config.yaml
n_kv_head: 4
vocab_size: 2048
positions: "rope"
rope_fraction: 1.0
qk_norm: false
bias: "none"
parallel_block: false
init: "uniform"
optimizer: "soap_variant"
lr: 0.00797
decay_fraction: 1.0
final_lr_fraction: 0.1
seq_len: 1024
Each number is 128 + 24 x the weight over its row's rms, rounded and kept within 0 to 255. Layers, rows and columns count from 0. Numbers have three digits each. The size before them is the row's rms in percent of the matrix's.

# layer 7 MLP down, 128x512, rms 0.179, rows 0-127, columns 64-95
116:067117114124149139138103100127150159109159133092124102099165092157123120130166175124091132121114
104:143142122140133121139063149140099086192127124149152148131148106103076145123114116123127185119169
091:105138128151139111084116163112100125175123154149125128117099124129130116131083117091140083121124
102:142098123121126125117119144158097113139135116125151165122123088099109121103126129155113105134136
094:150120117135104155124136133164145152073175130105129105123160131095187091107155117122173130094073
105:137154080121112089111138119137148117106097120060108122135111170179123123071126101123151172101139
092:115122124162159162139115092105107108122093095143121157128117135093105142097120104118131157142121
098:142074096117132120151120092120086117105128133116141121135119098114129102140175150128093112120099
092:117114109101113133125094094143137167136142097101101154114109145117126115117094146111137179132133
114:148140133131100114149109133138166112115109163108123155157136060095097110106119101125146173147113
101:141113114109138122149117147162145114135138113161117137073153110128154174149129112100140124155109
097:092119124127150153118131118119158139081088099151150102095152107121117086160168092147135149152153
089:113119136107103145129141142141150117127149146136140102113157119161159119126127091118134171133095
108:107161101115101152133094151183183154153127119083147114088076113136139128109140135145135099105116
099:114098118144094096191088136120133157165129104123139167128077102137142117130128083127143103098099
098:148129128151123155137104079116129117150133123112115151078089121135101121098116155153143106124119
097:085162113114106157156131137114120114148151084111147141105088114133150144111114108129153133139164
094:117151080116130110137100110126104109144144155119129082159067129120136152112133135088147098120069
095:113166150118109144158101110106130104178107111152124062146123119105137110111151113101134103147170
099:114129095142119114127155123114119170149114068074099157081112097123181109102145098121134112155118
100:083123112129175127067150123108136151196114150116117102103096118118156165141144142106102125149150
095:091153131157149146135134116132136144134099130109143110150125149123142125115123136134122174092185
103:150109081126150075135099146119130096157143140115143143147131098106127160145111127098107162168098
094:152124141176109146131157099137161102107117116145137137150127078138151096142140103115129139158146
097:141127089111133115136105166118108134162105135116137135150124122140171138172107146124148101140120
108:128134149142148177082159088125130153109113141106127128122121132119135084124072113085086130089143
098:143102149158113114108107148145158079126139129140131146140114170157092168143143153127174098072130
097:161146097103137137107111139144128174136130156131152147145151136139133145141076141148124133133102
097:132157101127089080131155146108062122120108072130166102156118132091088151112133114156149122130139
103:146143174166152140103190113141122088137117186117141135114108104176153142148128118110097151117118
095:104116148142096148093090135119132142119158130135148110141109124122155163152123144149109082135122
102:113138144138132136115165087124083125125198102150078163137119120111068128131116125122150107100109
101:114104151161151145080132108172116149113076132128132136169136140155089104106129102117115153098123
101:107162136123158150037137116160116099117119119136118121132123115143128138155143128113131111125115
097:109097106119144158123161097130129121091068065117125128107186132123121148129090127148125167135154
106:150139111105091129138114115160084178137119108103123172138130140163140115126166137179135109129146
094:100104107136132165172142177128113140139108152109121101072094097110171139098116139136128106130111
096:114110154165140118160140121122160102114107093122122074134128105120088118166124122142111179130147
099:104102071135117154127072157128136143089125099143121147084123122174140102125144119151142162116103
096:111115151126131126122186071148160093118146140150167136122119129096132165129157104111069103166128
116:091134125132210143124080110128117086120126146122114071117124106117081126120149139130144111125130
094:081152131120165126136105157144088119139094127147121124141140152111124146100066111116101170133090
101:133145120157145153089084101104135092127097144096143110153145189147165136117141134133148106144175
099:136132125102084117149139096151080153113160134103114152116139091122126135119183126130083136101140
091:131142140115213139146116136127104155117103116136115152118111116140112153143130139134116135132134
100:123045110148097122115175142116104101139105152152148174094122119109109134106188147132132139119111
098:111101130097111176134129118160099166139143150162146064177141125119120118179117133132135143120156
101:121086119164124110079125118161082113115129173168116125120134145113149139133137125079125113090116
102:150142111127157107122112082125133128117133103125108135112147147098150152163113130150131138101149
096:171169117071122165087156119151116156073118136120116105180099129131140113121088133139093128150098
097:155121122161099118087167156098123116144131097155135125115177102137111123122085106113115130130107
105:140159102109100090098080135167139156138152129159135132150107121105076114155164131115104113139153
100:095114113169125129157151153164122144129136131144146116102090160119136144119147168140120121099097
096:126069104081148090112119129141133138121149162116127081150125120127122161161134124110114110113119
095:107150135123127195122149142135164134125117130066155148133175088140103120185079113115117139154115
104:087131136157144111173111094151073145134143140088113171088113136075108168128121131125104122147123
099:092108145150110111132106161161118125140128146142149126144092142163135142136109157175132117103165
090:108096087121128104149111171111139196100131101118090128136085091063135130145115100098140119104144
100:125129065150119178143140145136091123148109126097122159163115127117140140093140108150111175106118
097:158112161127174122119135142138159116110108133128142112132167133151138105144161156120138123116128
095:132129163107106125175075112117126145179110138157098154099135112128118123109110133083139142133123
099:133142151212128123139120111128089120139137193120111122096131101126137132131130132107139078162090
100:164094102095127101128109155127134176097172111132131157123094124144140119118135117124133168133126
108:120143141117157119118134105125132105144169123176107139140126151145060087130101182163108101085126
107:124182106112099132118146126139158124133120164103106139149164147116108085150162100126179127142134
101:163163135161189143113140110124097129138113134158148141135137125119122118108185156116145102119125
098:175107103133166121126112120101148153149109143125151154130106128083116063156115155165140150147121
101:094127123146113122148148150131068063060144120131117116121175116133139109115146106161154136136119
093:151087120166173124090132133144141115093098151121120137102152109163132135141104149131125147145151
096:103155102141117108090154131123140115158161122132125147138073155081088131130111132157134070085103
101:177083129096145124105138101121111149101116169123102106170113119165123160122074111113149067138143
103:081118143110137134095082129150156137123148086131169103137133139122123129121145111103102120098148
095:128089107098157138098117146116129106106133143126170110124115157129160110102139133172155079120171
102:125116125136125124080117118121119174100094097145122137135104131098110149077130095121145136151143
097:174110114150121112106149141127166117146118110114138107119145119156145131120130135085127082123113
102:121168102128136099086134092104151148197151120105067180106119102164140129145120109137138156142108
104:102115131167083132118127152108136136180145145119146156186115140170121117121153124098140124087092
103:120131103114123151153085125103143117071142081099108154145122167103128107110110110132092106116119
096:120061169154126142086144127082112155153129163111095110120092118139122124145113114093147150127134
094:116092140095110170104085134138122125107093140116139120156137137139141123080121119104153102157084
101:122115100129147119096155122047103133066150128105076127160107138093165123177169115095107138112133
090:104107138101179129122093153114142132160140140102097067126133118165140098115133115119164104137156
112:133128133135091102107143129103120161137168115174128139133133093130104162151126136160121116086179
099:167122138095168134127129130121120170159124119118120132088123117114093140188131133149157152121121
102:134111085145116185106122137134143106138120106184113133180104145163118145135113123099100064139140
091:119099104092130093142144133115078194086148105138121092157143118129159119103088145161134127102107
101:122167156163148126105107121145110136130111152175121153116118144136161095128144150128138081124152
099:153095119136119109148119095087131102138119119099114151140166129092169123165102104085105106126112
102:155126094105090160143073140103147101138149167123096151123121130101137126092153133159143187104097
092:191141096111153085115109095132112108144135140143159179131103119136127139101127131111141183165141
096:152124170110082121093124133166134122136134073103125156107152155141120116105135159143112208116152
101:149129117102124139141131131135205087113125116153145088089124112125099109130100156128159122127128
097:136126161165137103178122157098145094146129121148140126138135134123171134159105092106133087109135
110:127120103113149107121160123093172116125126154132138137126131138141160117165141094136117114099135
105:160118145107166148113107097095155123089134102145119157146151104113123101141157179088094095116134
105:128107157150165132152109141115084100132131123134130111157163105111105143145134132085117131171136
112:153135121099086098137112140117136091140145118132134086155101115109116128099123154138111118131114
099:148097125176129133104090140077143106102098086130148176132135110146122162131121127136102158129129
098:152101126116115152144137147159149135126095148098097113123157142143139097125137101145149146132103
109:103127146106143112101145121142124113130139152124092112143138138099165117144107095078152151106133
101:134124105144115126130114162108100112126137103144169124122131129176144119106146156126100128101115
100:133111125138089111118135125142133123116149137104127159106114128158150103120153128142142179099140
091:091089136087134122119112144125113147118139128146144122183163122129141134116135143111134070134154
098:104073119132135146123082088181136117109131114117112107072120143116136155133188129151135150107160
110:124144117133115116086121100142143138124110134125085117125155099045107110124128113117133154134138
111:139175152140131145122136157135145104119106125101127118112114133132127121163132167134111121136072
100:164127137110158148127093129146119073123091079140102084118114130142144088134165134117181122125168
109:161117118099117173141152150157151116110111162118087145128106110141120124179154128144133144108149
102:139129124109101127142172151130129070123123116123114088107137136123123160130122147125137142120147
100:117093085116137132134201138110149145124116128132131087121130163150092123151097125101087111138150
102:129147126084116182089107115136127117153139134073121127158135126119179149149140158114109171118138
095:124116102107136122102124130067125137104096106137115099080127127125108159113136129094140136110136
108:153132152130130155111149123126162157089134111126133175121129154136160120106151148135127174129172
098:133102140139127109136151121109124106156131120158108118106133106155113105143113087131083115152170
106:109120092118133109061124092138131133115134119142165127118099144105141094123144126130110103143154
095:099154122125130156112142109159124110119125161134098175106113102195078089128139142134121155107124
103:131106144132123108124095143145133123156132092102135152135131125134089117130148124121127132124129
098:128155142104112135097125150161146119115117155133089124129152132145109124110100144122086143117085
106:135113128109118154162137137083098134150112067081085119145141078089151117096094144128170145110131
103:120111137129132104154159109118129126099125136178146167143117106148107138182079146096065136106131
094:063133154139126110071176118149082139138135132142118154142145128126119106152158137178116184133128
100:086088118150125140182124118119147092113124173118130119104103118139132106103128125144137102161088
091:105187179144107110172126127130149126157143139130152123094117132149123125113093125142124097081112
111:106088158127077117108164124101098149153163169117111171173096118136128103106148127119140138130145
104:127131115112116156136155109116143096095126118158140120123112128100101170107171116143101135175127
089:132158092118143108114139129144126154105125128111116129101124142174174135080161113132106147114117
096:175087148146162131094127129127123105106114121135100102091124109126091119143098107127154151163154
099:112186131096152125134128145154161082081112127116109157134144128101130091125134094130139091123139